Each number is 50 + 15 x the weight over its row's rms, rounded and kept within 0 to 99. Layers, rows and columns count from 0. The size before them is the row's rms in percent of the matrix's.

# layer 12 MLP down (transposed), 512x192, rms 0.0749, rows 287-323, columns 128-191
096:57 53 58 35 38 25 32 30 49 59 48 45 63 71 72 27 58 42 24 43 45 61 29 35 31 14 36 66 33 45 39 58 42 44 49 50 78 82 60 25 52 35 55 29 82 32 62 64 31 62 68 78 49 48 58 63 16 21 20 43 52 37 29 68
102:49 32 80 65 55 53 47 49 19 40 53 56 57 58 43 57 31 42 53 46 45 31 67 63 49 53 50 49 55 42 49 68 43 39 46 58 35 76 46 36 47 76 73 55 59 55 69 66 62 29 49 47 52 60 67 43 54 51 23 22 20 48 62 34
106:55 47 51 41 64 58 70 51 37 57 65 37 63 37 38 60 27 42 47 45 37 27 42 44 83 21 57 37 62 77 23 54 47 58 54 62 53 54 63 53 45 65 64 56 76 49 31 43 53 85 39 75 43 26 62 41 43 55 52 65 52 78 50 42
097:54 57 39 86 63 33 30 49 51 45 44 47 44 54 23 56 45 42 49 74 35 48 46 67 60 40 68 47 30 16 30 71 76 28 73 30 52 50 50 59 41 56 49 69 42 58 43 59 60 58 64 71 45 51 58 50 50 55 55 39 43 66 79 19
094:55 31 39 48 39 45 45 56 25 68 18 63 46 25 86 48 72 54 47 57 43 46 49 33 48 31 50 62 34 34 42 21 55 35 50 37 43 63 71 49 52 73 68 56 23 62 55 62 42 79 50 89 63 48 32 44 51 35 88 51 57 88 52 54
106:62 42 43 40 76 53 47 83 18 30 45 23 53 49 49 46 45 04 48 66 73 47 49 68 77 55 35 41 37 62 65 43 25 50 57 66 54 53 48 54 50 42 64 67 71 56 40 49 38 57 63 27 61 59 51 21 31 41 46 47 41 39 68 39
094:47 50 57 49 51 58 59 56 33 51 45 59 52 33 74 34 44 35 00 64 60 31 87 29 51 64 68 35 58 17 76 42 24 59 64 18 35 62 59 52 38 49 21 29 21 31 31 70 66 61 46 58 39 31 59 56 57 65 73 68 64 79 87 63
107:34 68 49 60 27 58 51 55 72 51 55 40 42 23 70 55 53 68 37 75 36 52 56 45 61 44 35 64 71 29 64 76 63 53 29 51 65 49 63 08 47 54 36 45 50 56 63 48 50 59 61 34 27 82 57 71 39 38 25 53 71 66 61 60
094:49 58 41 21 55 54 49 66 66 56 47 80 29 38 27 53 75 47 66 62 19 41 55 48 35 35 40 23 55 32 46 39 41 31 68 67 57 37 40 42 48 45 39 70 52 32 34 45 45 56 38 48 71 67 52 74 47 33 35 35 47 06 22 32
100:47 46 52 45 52 30 44 57 43 60 32 55 63 31 42 43 65 65 63 48 28 63 76 64 44 24 37 27 31 65 50 55 53 50 24 73 46 71 50 49 51 58 49 67 50 57 27 49 31 77 48 48 34 57 61 34 26 64 55 46 46 46 63 62
096:75 54 59 13 70 44 59 27 15 67 44 53 53 71 46 74 55 53 80 49 39 88 31 62 61 56 54 57 51 41 28 29 42 51 42 59 40 67 45 46 45 77 64 45 57 63 28 61 70 29 52 44 51 35 45 24 19 36 39 34 77 56 57 78
100:42 62 57 79 52 77 72 69 59 56 55 36 32 46 43 53 32 43 48 33 50 64 59 61 45 44 36 32 22 52 54 35 53 32 45 31 42 44 65 57 29 79 64 25 68 61 37 28 39 61 60 37 34 58 56 67 30 37 27 35 55 85 24 48
093:50 57 84 50 69 57 55 66 53 35 55 31 57 54 58 47 57 34 58 50 79 83 49 63 45 37 43 27 52 53 52 55 22 46 30 54 38 33 60 44 51 27 52 65 39 59 34 57 48 66 33 55 43 71 42 61 75 60 49 60 53 44 36 59
096:58 17 28 72 69 59 45 54 58 45 50 52 43 59 70 43 46 43 44 36 29 42 63 39 75 19 31 52 44 25 58 53 68 40 61 59 47 75 44 59 58 39 58 23 50 50 60 76 42 33 41 42 38 62 17 60 82 46 26 50 40 73 27 31
100:55 37 48 35 55 42 55 62 55 43 54 51 30 79 21 70 84 29 42 50 71 47 37 67 50 39 30 48 40 40 65 28 47 70 43 69 28 40 46 62 55 43 46 46 46 22 50 56 27 57 29 44 45 46 49 34 34 73 54 71 64 58 31 63
091:66 45 76 33 29 47 15 57 50 52 66 41 42 61 70 53 18 85 18 53 66 55 66 45 48 49 51 60 35 65 46 50 82 71 35 28 48 79 66 75 42 32 48 39 32 70 44 31 61 53 53 70 40 60 33 44 21 45 72 51 76 72 37 55
099:21 59 34 65 33 40 43 49 42 25 44 42 41 14 38 29 53 41 47 53 56 54 59 46 58 40 62 59 58 53 77 53 19 68 62 58 69 50 46 55 27 52 74 50 50 59 58 68 43 53 49 44 38 52 48 44 37 75 58 69 40 42 62 29
100:49 44 71 64 43 44 60 51 58 39 61 45 21 61 25 58 25 80 76 71 27 62 28 46 41 56 53 59 69 54 77 59 30 54 46 52 50 46 59 49 37 37 39 58 57 49 59 15 30 60 58 57 58 68 66 51 66 41 15 43 23 37 74 28
098:54 59 52 31 36 56 47 67 63 46 56 35 29 64 54 47 50 59 77 55 35 74 68 22 55 86 47 57 59 82 63 63 63 52 37 53 43 60 92 59 51 43 17 49 60 48 13 13 59 29 44 65 54 41 48 37 39 45 85 50 45 57 49 71
097:43 44 64 35 57 59 48 72 45 38 50 42 59 83 49 18 18 67 58 44 54 52 33 56 13 69 68 39 51 75 32 51 35 56 54 56 32 45 42 59 37 56 50 46 74 57 80 54 65 42 36 59 45 41 78 55 52 60 42 80 45 44 64 37
110:67 49 45 55 60 63 24 49 40 48 41 11 47 53 44 44 36 45 35 64 55 34 76 45 41 41 32 79 60 56 57 70 48 57 25 35 20 58 35 49 91 55 42 47 42 64 76 42 21 60 40 39 64 66 83 47 54 43 54 30 64 20 42 50
101:45 55 53 56 34 23 40 46 59 32 45 56 41 34 37 57 59 84 54 50 44 44 59 47 49 49 45 52 65 49 21 00 45 37 33 06 65 63 20 36 45 71 56 45 27 42 52 34 42 52 25 41 48 73 78 56 58 41 49 66 38 56 63 72
104:57 72 44 60 36 50 17 34 51 47 38 57 35 69 45 75 50 65 46 47 35 72 62 44 43 20 28 62 54 42 37 74 84 41 73 50 56 81 31 19 55 50 48 43 50 52 66 43 52 45 51 31 68 53 09 49 56 67 61 59 69 54 50 39
104:80 30 12 30 57 56 27 66 59 45 69 59 40 56 64 40 45 77 60 51 30 47 49 69 43 50 47 54 35 51 47 55 24 65 24 62 42 56 50 38 72 45 52 52 56 27 64 78 28 56 59 48 66 49 55 41 72 72 72 52 61 31 48 58
108:54 41 56 72 55 35 62 39 50 81 70 47 50 19 45 77 53 52 49 52 50 46 53 36 41 42 46 73 70 44 67 42 51 66 62 51 58 36 65 67 60 50 54 33 61 45 72 45 53 61 30 49 50 39 57 38 33 28 61 23 34 72 52 46
101:30 60 69 51 42 54 52 42 55 55 44 52 48 20 54 34 73 61 56 32 51 80 58 79 22 68 93 58 41 56 45 49 63 49 72 56 46 35 66 46 35 60 17 70 51 52 47 55 81 46 23 53 48 77 46 61 38 56 26 40 39 63 56 48
103:46 55 39 70 39 79 33 63 49 59 62 33 26 64 55 24 58 48 46 38 62 41 55 69 34 55 46 44 77 63 65 34 60 44 32 42 36 52 58 37 53 73 51 70 46 12 60 35 24 66 51 44 42 70 53 66 53 41 31 26 63 43 52 35
095:50 30 39 56 64 35 43 82 20 63 73 56 36 59 25 62 47 68 54 57 55 54 53 52 21 43 45 40 40 67 33 51 37 71 79 56 66 56 78 51 41 39 45 41 38 51 36 44 54 46 52 47 67 35 48 48 54 50 30 35 53 59 57 77
097:34 46 47 43 31 37 58 55 77 65 41 73 46 33 48 42 67 60 69 54 27 88 51 31 70 44 66 49 52 41 30 38 68 72 63 42 70 53 73 46 50 55 21 55 56 38 19 37 47 57 67 32 68 77 61 33 65 43 30 68 51 16 49 64
111:43 34 49 32 57 72 64 48 41 40 48 23 61 32 29 61 49 71 85 65 58 68 50 19 33 88 61 44 53 27 65 31 31 56 68 52 58 45 52 56 54 48 62 53 62 65 41 22 31 54 42 64 32 48 39 31 46 57 45 79 69 44 46 65
107:57 58 50 47 61 39 46 53 62 43 58 43 34 69 36 18 37 64 41 51 46 46 45 59 39 26 63 26 53 48 77 56 70 54 59 48 40 60 38 24 67 36 47 58 38 59 60 49 37 84 41 41 38 35 53 69 49 51 31 66 46 19 19 31
103:49 26 37 37 46 67 74 47 41 24 73 53 36 62 41 59 38 28 57 72 43 43 50 36 50 41 53 55 63 33 48 79 56 30 51 28 79 51 40 57 28 56 36 52 72 42 44 52 46 36 58 49 27 45 85 61 72 47 38 30 20 48 64 62
097:49 43 50 44 36 75 33 34 52 27 68 42 70 45 73 37 70 45 62 49 52 74 67 61 63 75 61 64 80 65 50 33 41 66 32 47 63 43 60 61 72 43 57 54 31 59 33 23 41 76 64 43 51 37 38 34 37 54 34 51 17 63 66 37
101:53 61 48 48 42 71 64 79 47 65 42 32 44 34 37 28 52 51 25 51 47 49 63 36 37 38 50 74 44 49 46 77 44 60 50 41 99 47 70 60 29 62 42 28 65 34 39 45 48 31 26 49 32 59 64 59 26 70 57 27 49 43 34 72
096:60 44 79 39 74 57 53 51 48 39 32 60 38 61 37 60 51 59 53 63 63 56 19 40 47 54 51 44 61 51 50 40 47 51 39 53 60 58 27 44 24 26 49 74 42 75 16 38 30 85 64 49 53 62 61 45 40 57 25 48 42 65 49 45
097:33 58 37 49 29 33 75 13 60 42 69 48 70 51 65 47 55 60 34 12 42 34 31 60 61 42 58 39 52 64 70 37 36 29 58 41 44 70 54 37 44 76 82 79 45 64 17 46 61 59 31 60 48 55 54 51 45 61 58 76 38 69 49 45
095:54 90 35 60 57 42 24 78 42 50 46 41 29 82 70 43 38 37 39 49 55 69 32 39 57 32 46 20 59 31 45 38 50 70 47 19 50 57 71 46 20 57 57 56 21 39 49 34 70 58 62 48 50 35 52 53 23 39 73 73 44 34 63 59
# layer 12 MLP gate, 512x192, rms 0.0742, rows 288-323, columns 128-191
104:39 81 45 57 71 68 42 62 69 62 51 52 86 47 40 17 56 53 64 60 60 66 30 52 61 52 72 26 27 47 41 41 44 54 31 40 66 59 26 38 54 15 19 57 34 61 30 35 53 54 39 52 51 16 41 29 33 42 62 52 38 40 47 44
098:41 32 22 60 48 70 43 63 36 55 51 55 64 55 35 47 74 41 29 82 46 53 75 58 56 53 73 45 35 39 46 59 53 42 49 31 22 50 43 35 38 41 55 63 32 55 30 29 53 39 21 33 60 69 80 32 69 58 14 30 40 40 60 44
096:60 39 53 24 52 68 57 43 48 55 67 57 71 25 56 70 34 32 06 47 53 68 23 45 34 44 54 29 28 26 45 46 35 63 75 31 49 49 36 55 33 56 45 48 45 57 72 72 31 64 52 32 54 33 72 25 43 73 35 54 53 59 48 21
100:47 50 75 62 87 60 41 49 81 30 43 65 47 55 19 81 46 46 47 72 31 70 47 38 54 64 65 40 53 52 54 34 30 38 63 61 45 61 45 41 45 23 32 52 59 77 62 49 67 57 51 43 58 19 39 32 62 47 66 51 48 53 52 70
092:82 14 52 55 60 37 51 40 27 34 76 59 27 57 43 53 42 35 63 48 43 60 40 75 78 55 72 35 58 56 73 63 40 32 45 69 59 52 61 61 48 46 74 48 73 64 32 49 28 51 50 42 43 85 40 42 22 57 68 49 60 37 46 39
100:37 64 47 55 48 55 60 61 33 53 49 52 61 78 36 35 65 43 55 78 49 62 39 59 61 22 46 59 74 51 05 67 54 55 58 16 69 50 66 66 44 65 60 36 55 55 64 63 25 72 43 56 31 44 48 64 76 69 55 26 23 45 53 46
095:56 55 93 29 60 47 42 48 53 20 53 25 46 24 56 70 32 46 56 44 44 66 48 70 51 55 64 65 42 60 18 43 42 55 42 62 69 53 56 87 59 34 52 45 79 52 53 53 53 51 64 81 40 58 41 46 70 40 64 35 60 61 42 56
102:64 53 59 51 60 81 71 68 58 78 69 41 28 61 33 55 45 54 31 38 43 27 35 54 22 66 40 26 35 76 48 60 58 61 40 48 46 44 72 32 80 60 22 70 48 39 32 27 52 56 41 49 65 53 68 46 48 41 58 49 52 51 66 49
097:46 62 36 53 61 21 50 61 53 62 30 31 59 70 44 48 28 57 55 73 54 74 20 23 53 64 53 32 70 44 20 66 38 67 66 54 61 55 41 63 49 35 46 65 26 37 58 30 20 72 48 48 33 42 37 32 30 60 28 61 45 64 62 27
095:34 56 47 85 35 49 48 58 11 83 50 51 59 40 40 38 83 38 75 48 61 47 49 38 36 74 33 42 39 51 43 36 32 41 64 45 37 48 68 59 71 54 70 52 61 35 22 70 45 59 59 32 39 45 45 25 69 51 87 62 43 46 52 27
098:75 41 56 18 53 18 42 41 69 60 40 65 74 59 62 38 69 33 25 70 57 50 48 43 37 63 65 68 95 67 47 57 30 61 45 70 54 61 28 38 57 37 33 63 30 48 52 76 51 44 35 60 60 70 20 45 55 50 38 61 50 15 58 62
097:43 45 55 31 62 37 51 33 55 56 56 25 35 17 59 52 62 38 37 52 54 57 48 38 59 53 76 28 65 43 23 68 41 41 77 31 56 56 43 60 60 52 63 49 52 63 56 72 14 46 55 57 49 59 35 37 44 59 71 31 42 50 60 38
103:58 46 60 33 20 65 55 26 60 54 96 38 61 33 01 77 64 37 58 52 73 64 59 68 41 34 61 59 42 49 44 46 58 67 57 60 91 49 43 55 49 49 62 60 52 35 46 60 49 50 42 40 69 57 62 26 30 74 60 63 62 65 54 47
094:52 34 68 61 58 42 02 50 82 33 50 36 83 71 66 58 51 61 66 70 21 59 56 48 40 60 52 36 58 28 46 47 61 59 53 28 79 49 69 32 48 79 52 59 48 45 42 38 55 68 44 57 61 42 32 48 63 21 66 58 36 61 72 21
095:35 52 63 70 38 29 78 59 46 16 40 26 37 61 64 78 54 58 46 46 26 65 44 37 60 44 69 47 39 30 34 48 49 33 62 34 71 56 70 61 56 39 28 54 20 53 57 72 54 48 66 56 40 52 31 36 64 40 41 50 47 53 56 29
089:53 59 52 38 32 65 40 57 39 51 57 65 55 52 27 59 29 52 58 58 44 66 45 74 48 60 84 46 46 44 22 47 39 39 74 63 71 63 42 16 58 65 77 81 82 34 31 36 75 53 50 41 35 32 35 58 46 82 59 30 54 46 59 48
104:52 67 82 45 48 43 53 69 43 79 27 43 33 65 28 35 36 57 62 57 53 52 38 34 32 32 30 71 46 36 73 44 38 17 46 61 42 62 38 44 49 51 64 45 39 50 60 28 52 56 42 62 58 70 36 24 62 31 60 48 55 34 56 30
097:55 63 42 44 32 52 37 62 53 37 68 46 62 39 57 50 32 37 48 37 57 36 61 44 45 28 36 50 73 54 33 58 77 88 48 49 42 48 67 35 66 45 36 06 33 53 62 39 62 43 64 44 80 53 34 70 77 39 41 31 49 55 64 48
107:23 72 58 32 51 40 42 69 40 36 32 45 68 50 60 49 45 50 53 56 45 23 63 31 26 51 46 31 94 48 47 28 66 47 30 16 51 59 54 40 40 32 56 61 51 48 54 46 51 65 51 55 54 50 52 68 52 56 54 38 59 42 69 56
108:51 56 56 54 34 44 48 40 52 46 63 63 50 48 37 39 68 79 16 47 49 81 61 50 43 82 40 58 23 51 34 37 37 53 81 68 22 49 57 54 40 68 37 68 26 68 37 53 38 58 83 51 29 80 47 40 58 60 53 31 61 54 80 15
106:50 41 51 55 40 56 73 66 71 57 56 36 62 34 29 54 68 42 36 56 52 36 46 59 50 20 60 37 64 35 46 68 58 47 54 30 42 26 47 64 77 45 48 47 39 55 29 33 48 58 49 42 46 44 30 47 52 32 57 58 59 61 12 54
105:57 56 52 64 57 78 42 52 71 42 27 47 62 46 71 31 44 59 56 60 59 52 37 50 77 37 58 61 42 52 53 30 64 61 40 47 33 28 69 60 79 12 22 86 70 49 21 50 74 42 46 46 55 38 46 45 47 42 52 35 51 86 66 51
104:72 40 54 63 33 73 42 54 42 48 66 44 44 35 71 44 49 45 44 40 13 61 62 28 44 53 44 63 33 52 38 18 46 55 59 35 46 44 37 68 29 15 60 11 33 47 46 60 65 67 48 33 44 84 51 59 62 44 58 61 33 57 77 54
103:41 79 47 65 66 21 43 56 58 44 45 65 35 57 83 42 42 69 37 60 66 42 58 60 38 35 61 45 62 86 42 26 57 27 55 49 69 59 61 52 63 68 81 40 38 59 18 44 52 65 44 64 66 70 18 66 76 57 33 43 38 84 30 57
100:41 56 65 84 48 56 46 37 44 65 62 35 83 33 68 64 43 25 56 53 51 74 30 57 41 44 29 14 73 43 60 51 69 63 53 51 33 63 71 48 51 63 24 28 40 39 45 51 48 52 69 37 42 31 33 26 46 29 52 39 45 36 28 40
104:40 49 40 78 49 52 56 56 42 41 55 59 73 70 55 59 58 42 48 95 55 47 42 35 52 80 59 46 35 53 44 76 65 28 40 31 38 39 68 49 56 40 36 24 52 58 52 12 65 57 90 44 39 61 42 38 42 48 43 74 48 46 42 55
101:24 20 44 67 54 59 74 48 70 28 25 69 42 52 32 43 63 73 40 46 52 62 38 41 68 49 54 30 35 36 52 19 42 56 41 79 63 60 43 50 20 42 40 71 62 46 52 67 56 47 49 44 63 53 49 47 50 32 41 53 47 53 47 52
096:46 57 44 11 56 51 48 54 55 67 46 49 69 37 68 28 71 30 65 54 37 57 63 48 22 30 67 56 76 37 43 40 46 84 55 46 85 38 28 43 50 61 30 51 55 51 62 58 46 65 15 33 51 38 56 53 67 37 41 73 55 55 55 51
100:60 40 62 56 48 65 53 61 27 59 56 42 53 30 44 50 74 23 53 58 39 61 64 73 69 93 55 61 46 52 41 56 33 62 69 65 17 32 33 37 49 47 45 67 72 63 39 79 38 59 64 59 53 24 26 26 45 42 29 52 56 44 49 54
084:45 49 15 58 52 69 54 31 15 45 14 35 40 51 24 34 65 32 70 54 57 65 43 45 49 26 26 41 73 53 47 67 22 63 59 57 33 54 45 56 56 43 49 65 37 50 68 57 47 64 61 47 68 44 58 50 48 68 52 79 39 49 54 57
101:44 32 76 56 65 84 66 34 38 31 52 44 42 62 52 66 33 39 52 39 46 34 49 55 24 58 24 10 24 39 28 31 46 54 44 75 75 70 50 50 76 74 58 38 39 36 56 52 38 62 35 35 55 63 50 67 96 56 41 79 47 55 34 66
092:58 53 38 43 51 71 26 42 50 37 28 37 30 59 22 43 50 48 73 31 28 63 39 59 60 43 48 64 35 47 60 51 40 39 48 48 61 53 41 48 69 50 27 49 70 47 55 28 99 22 33 47 67 53 31 55 54 86 52 81 79 66 74 49
106:48 56 74 36 81 53 27 50 45 53 56 53 55 35 47 48 56 26 49 51 46 70 62 55 61 65 47 32 47 67 35 19 57 12 64 79 63 51 72 41 25 71 34 51 47 82 71 25 39 40 39 25 74 33 51 44 45 40 43 45 35 62 43 80
095:42 54 72 53 51 62 56 51 78 67 50 68 50 41 48 15 53 36 27 42 45 65 56 83 48 47 43 48 33 33 47 76 64 31 56 68 56 21 40 37 54 49 77 60 44 34 46 44 43 70 50 66 57 30 34 29 67 39 40 43 56 55 41 51
104:61 60 66 45 53 62 33 68 37 71 65 39 59 24 58 35 41 78 31 44 55 32 54 51 58 39 44 40 59 63 59 50 78 67 49 40 62 57 49 49 49 44 60 55 41 49 46 52 67 61 31 42 34 57 52 34 57 71 56 62 34 56 47 41
093:83 33 70 51 50 44 39 49 53 50 61 44 85 28 59 26 63 63 74 54 41 77 60 54 42 63 55 58 71 50 54 57 58 45 63 35 49 37 49 18 77 44 59 33 54 67 32 65 86 42 23 52 71 47 38 54 39 76 32 51 36 58 44 54
# layer 12 MLP up, 512x192, rms 0.0799, rows 288-323, columns 128-191
101:28 67 48 91 41 48 53 63 48 24 16 59 68 40 22 59 47 27 42 57 40 49 63 25 53 55 39 47 56 68 34 54 42 66 48 53 37 55 38 52 45 42 63 72 53 54 49 41 71 38 60 58 23 45 32 27 64 37 32 65 50 34 31 33
090:53 48 37 77 81 54 50 56 50 44 45 61 92 85 33 20 71 59 40 60 29 67 48 71 54 52 48 60 57 41 50 52 46 63 52 50 36 45 58 38 39 29 29 68 28 57 54 34 59 63 42 09 45 71 75 52 48 41 41 62 73 32 52 65
104:36 44 48 41 32 40 42 86 41 46 61 39 26 39 54 28 57 54 49 62 62 39 54 50 61 62 48 30 41 84 70 66 45 38 61 63 30 25 41 61 44 66 57 55 51 45 37 60 61 64 54 39 61 42 42 64 59 60 46 55 91 24 50 32
104:56 61 13 27 24 41 53 36 50 69 49 49 64 78 48 30 41 55 56 48 57 30 42 48 29 52 62 25 46 52 40 50 62 48 25 51 76 60 53 24 58 38 55 56 51 46 50 45 38 52 34 73 52 64 48 70 52 70 74 61 79 40 34 54
093:52 51 62 74 45 55 57 20 68 97 58 52 28 21 47 70 25 75 63 87 67 63 17 56 36 47 55 59 57 59 52 58 65 49 51 56 45 55 43 52 53 62 33 70 45 60 33 55 44 45 46 48 61 87 62 47 49 52 55 52 60 57 78 58
100:67 39 56 59 43 36 58 48 51 41 51 71 56 42 54 52 47 58 29 45 52 29 35 65 36 64 69 40 62 48 64 40 44 65 33 45 71 54 56 50 50 54 61 61 52 41 31 67 44 41 25 60 65 64 31 83 51 54 77 44 42 80 54 66
100:57 26 48 57 61 54 38 18 37 45 54 39 57 45 35 40 41 28 10 45 51 42 25 33 54 39 55 61 28 60 32 52 41 31 29 63 49 62 42 80 27 36 74 44 53 51 42 78 44 54 62 51 26 47 30 76 64 39 44 24 62 60 52 68
100:67 57 36 69 36 52 70 36 65 39 55 73 38 44 56 81 56 25 65 33 55 59 47 66 53 55 68 40 44 52 47 43 54 70 49 42 46 35 31 88 26 33 61 36 44 26 49 33 46 47 56 72 37 58 53 49 48 36 42 37 64 66 16 45
104:50 80 46 68 42 36 16 74 45 57 38 40 67 36 67 37 58 42 37 35 55 64 58 49 26 51 61 50 64 34 43 55 35 46 39 45 52 33 49 08 42 55 66 67 46 69 39 33 42 62 54 57 59 65 63 62 52 56 77 54 58 57 31 70
093:54 60 49 57 29 61 46 43 75 33 45 58 40 48 29 40 68 62 27 57 30 42 80 38 28 42 52 19 52 42 36 43 77 59 68 46 36 23 51 66 37 43 50 57 44 18 27 58 20 66 59 32 47 86 80 49 62 44 60 56 68 44 34 61
087:55 63 65 30 41 57 45 68 59 37 64 27 33 49 63 51 28 79 47 72 47 37 36 37 42 38 29 42 65 47 16 50 63 72 47 53 69 49 21 49 58 46 79 57 42 40 62 37 55 58 65 38 54 46 62 61 68 54 34 42 67 33 53 40
093:27 45 74 61 48 38 65 39 21 44 52 27 56 35 38 40 47 40 40 43 42 70 57 63 66 41 15 55 60 52 65 65 65 67 45 24 59 40 32 41 36 51 64 31 53 44 32 66 38 33 37 49 53 61 71 50 28 31 63 45 68 65 41 64
102:76 70 74 58 49 56 46 46 46 44 40 19 44 41 62 68 47 34 37 42 45 30 59 48 37 75 97 61 38 38 64 54 48 24 24 41 46 58 60 50 56 31 21 57 45 51 77 45 48 22 54 23 48 58 49 63 70 64 15 40 39 36 45 23
097:52 38 48 54 42 37 54 58 67 56 24 25 63 54 55 48 30 60 49 49 70 66 47 37 79 29 30 39 34 79 34 53 36 26 63 59 75 57 62 28 33 59 48 24 49 74 63 37 52 31 77 44 42 36 59 46 63 43 32 40 41 65 39 42
092:38 66 70 28 60 27 43 59 56 45 62 45 50 48 54 45 77 47 53 48 64 29 38 56 53 48 51 63 66 36 31 45 68 58 56 63 44 74 59 56 92 28 58 70 45 30 43 67 61 48 69 39 70 76 73 37 84 45 51 57 72 92 60 33
089:54 62 37 33 59 44 56 51 60 53 54 39 48 57 56 78 63 47 30 61 53 64 62 50 52 53 38 40 33 57 39 46 60 70 44 44 38 65 61 70 77 41 55 66 57 53 40 53 64 41 47 43 52 55 60 52 37 30 46 17 56 65 82 47
111:61 58 58 45 41 46 57 43 50 36 54 42 36 70 57 36 50 65 30 71 37 76 30 71 47 53 43 51 38 62 62 54 50 41 60 67 32 41 46 33 55 37 83 50 63 70 51 46 70 66 58 38 13 54 42 34 42 57 71 50 32 66 51 52
092:48 50 56 42 35 53 66 86 65 80 54 68 74 33 78 45 36 73 40 51 77 72 52 59 34 35 28 55 64 51 50 51 73 36 55 77 88 71 49 44 53 74 67 46 63 52 48 56 74 65 57 36 37 71 37 25 50 32 36 27 33 25 62 41
108:44 41 37 79 50 60 56 46 57 79 52 55 52 58 50 82 49 48 50 37 69 35 67 47 63 73 49 62 27 86 52 46 56 69 38 65 53 45 49 58 47 54 45 84 57 54 65 36 56 36 34 38 31 60 67 37 59 64 55 59 68 28 71 42
109:47 64 56 48 53 64 33 37 62 80 51 47 81 55 16 28 60 44 52 39 34 52 50 49 46 68 31 56 47 61 28 59 61 37 51 47 32 48 42 64 63 54 56 76 37 54 49 36 78 65 56 40 52 50 44 58 35 84 59 59 23 38 56 49
105:48 73 36 42 62 39 68 70 73 53 35 40 31 46 53 21 58 55 38 41 55 59 50 63 45 63 69 61 31 46 51 23 58 76 47 63 37 43 71 91 25 30 44 52 41 46 29 64 35 49 74 58 46 35 55 30 44 44 69 40 55 67 59 29
105:78 45 17 62 34 54 69 43 61 89 68 79 43 70 35 54 48 47 35 39 56 60 34 26 18 52 54 42 49 57 74 51 63 40 49 12 55 47 71 60 60 45 68 56 27 39 34 28 65 38 81 41 65 70 37 33 68 48 62 57 32 42 54 53
104:65 61 39 36 56 43 67 63 33 50 51 76 19 38 60 73 32 45 28 41 56 72 64 50 44 50 67 63 42 44 31 62 59 30 69 68 36 80 66 47 47 44 53 31 43 62 87 51 24 31 75 37 78 35 17 58 44 59 62 54 45 39 64 27
111:38 42 31 36 62 36 60 69 63 61 80 73 48 48 59 33 48 54 54 47 62 74 32 36 30 25 54 60 49 52 46 47 34 49 57 29 48 38 60 48 30 25 67 34 71 73 59 28 73 50 28 44 38 29 30 37 54 44 70 23 53 57 22 61
104:27 44 34 40 40 63 45 52 42 60 37 48 49 39 57 47 59 51 84 64 60 57 91 60 41 40 58 49 51 62 47 65 63 44 26 47 16 40 42 71 52 41 62 46 52 41 57 79 42 46 56 58 39 54 65 64 62 43 43 44 61 61 48 35
107:51 55 40 67 70 72 53 33 51 70 44 57 66 49 36 51 89 48 47 45 37 58 37 69 27 77 40 82 47 55 40 51 39 57 64 55 51 43 45 55 58 74 56 53 32 36 53 50 82 48 36 61 64 60 43 82 51 55 26 56 63 77 56 49
099:67 24 36 61 85 61 52 26 72 37 50 50 63 55 55 66 48 57 67 45 50 48 55 35 35 34 51 69 63 56 43 53 11 70 12 43 37 26 61 25 41 45 40 64 46 45 45 37 67 38 36 33 55 31 32 49 42 54 47 76 66 41 56 48
101:56 37 87 29 66 32 55 26 38 46 53 08 57 64 35 26 51 52 31 30 25 52 52 79 55 65 43 31 75 72 29 44 40 61 54 32 80 60 58 57 73 23 35 37 46 50 57 52 44 47 66 24 44 23 10 65 37 71 57 44 61 22 52 39
097:71 68 61 61 41 33 47 78 36 41 50 32 24 60 44 78 58 40 40 35 60 30 65 76 34 90 35 46 63 39 58 63 68 31 62 57 54 57 54 39 39 52 69 65 34 44 36 46 40 39 47 39 42 28 51 44 78 57 53 70 39 62 64 38
089:53 50 83 60 65 36 40 57 47 44 69 56 74 62 54 62 33 51 39 67 73 49 35 25 51 61 51 54 59 24 43 61 64 23 54 52 55 69 60 34 61 53 39 66 69 75 51 54 61 41 50 51 67 73 35 29 42 45 49 30 42 41 39 41
104:61 55 47 23 43 56 37 35 00 60 55 52 44 56 42 54 65 32 62 73 30 48 65 60 67 66 57 32 80 39 26 67 42 50 82 39 41 43 40 33 29 48 14 36 62 23 46 58 39 31 68 28 62 65 64 69 63 41 40 39 45 63 43 63
092:39 50 50 64 50 47 68 64 62 65 69 42 60 35 71 29 53 40 39 55 61 62 56 67 47 37 65 56 30 60 41 38 74 89 48 72 59 37 34 34 42 57 66 50 58 33 59 49 34 35 43 46 16 45 55 52 40 74 37 49 43 19 32 41
109:41 65 37 82 69 48 45 64 28 23 56 69 48 70 66 38 26 28 58 38 62 53 29 44 69 54 19 61 55 63 69 59 71 47 57 64 40 38 53 54 58 51 78 49 75 27 22 48 51 41 43 39 42 38 55 48 78 36 57 22 40 48 40 37
102:30 76 60 77 63 43 65 25 62 37 60 64 33 68 72 48 58 45 51 75 58 52 48 52 46 55 47 27 66 64 43 38 57 62 65 72 34 65 57 36 55 57 54 60 56 68 26 61 64 52 53 90 72 55 51 42 64 33 70 70 28 48 68 46
102:39 66 62 33 41 48 47 46 43 43 55 70 44 48 33 53 48 93 28 23 52 40 54 60 69 85 80 59 60 71 69 74 56 40 79 39 54 38 19 63 60 43 50 39 41 62 67 20 69 50 66 30 50 20 46 37 66 36 48 62 27 56 59 34
101:48 60 62 26 40 40 62 26 40 59 46 42 87 24 49 76 60 35 33 57 23 50 41 60 34 73 67 36 38 66 29 43 34 36 34 53 51 24 23 49 49 50 47 54 67 38 69 26 57 66 47 36 48 56 63 60 50 50 47 57 41 54 47 60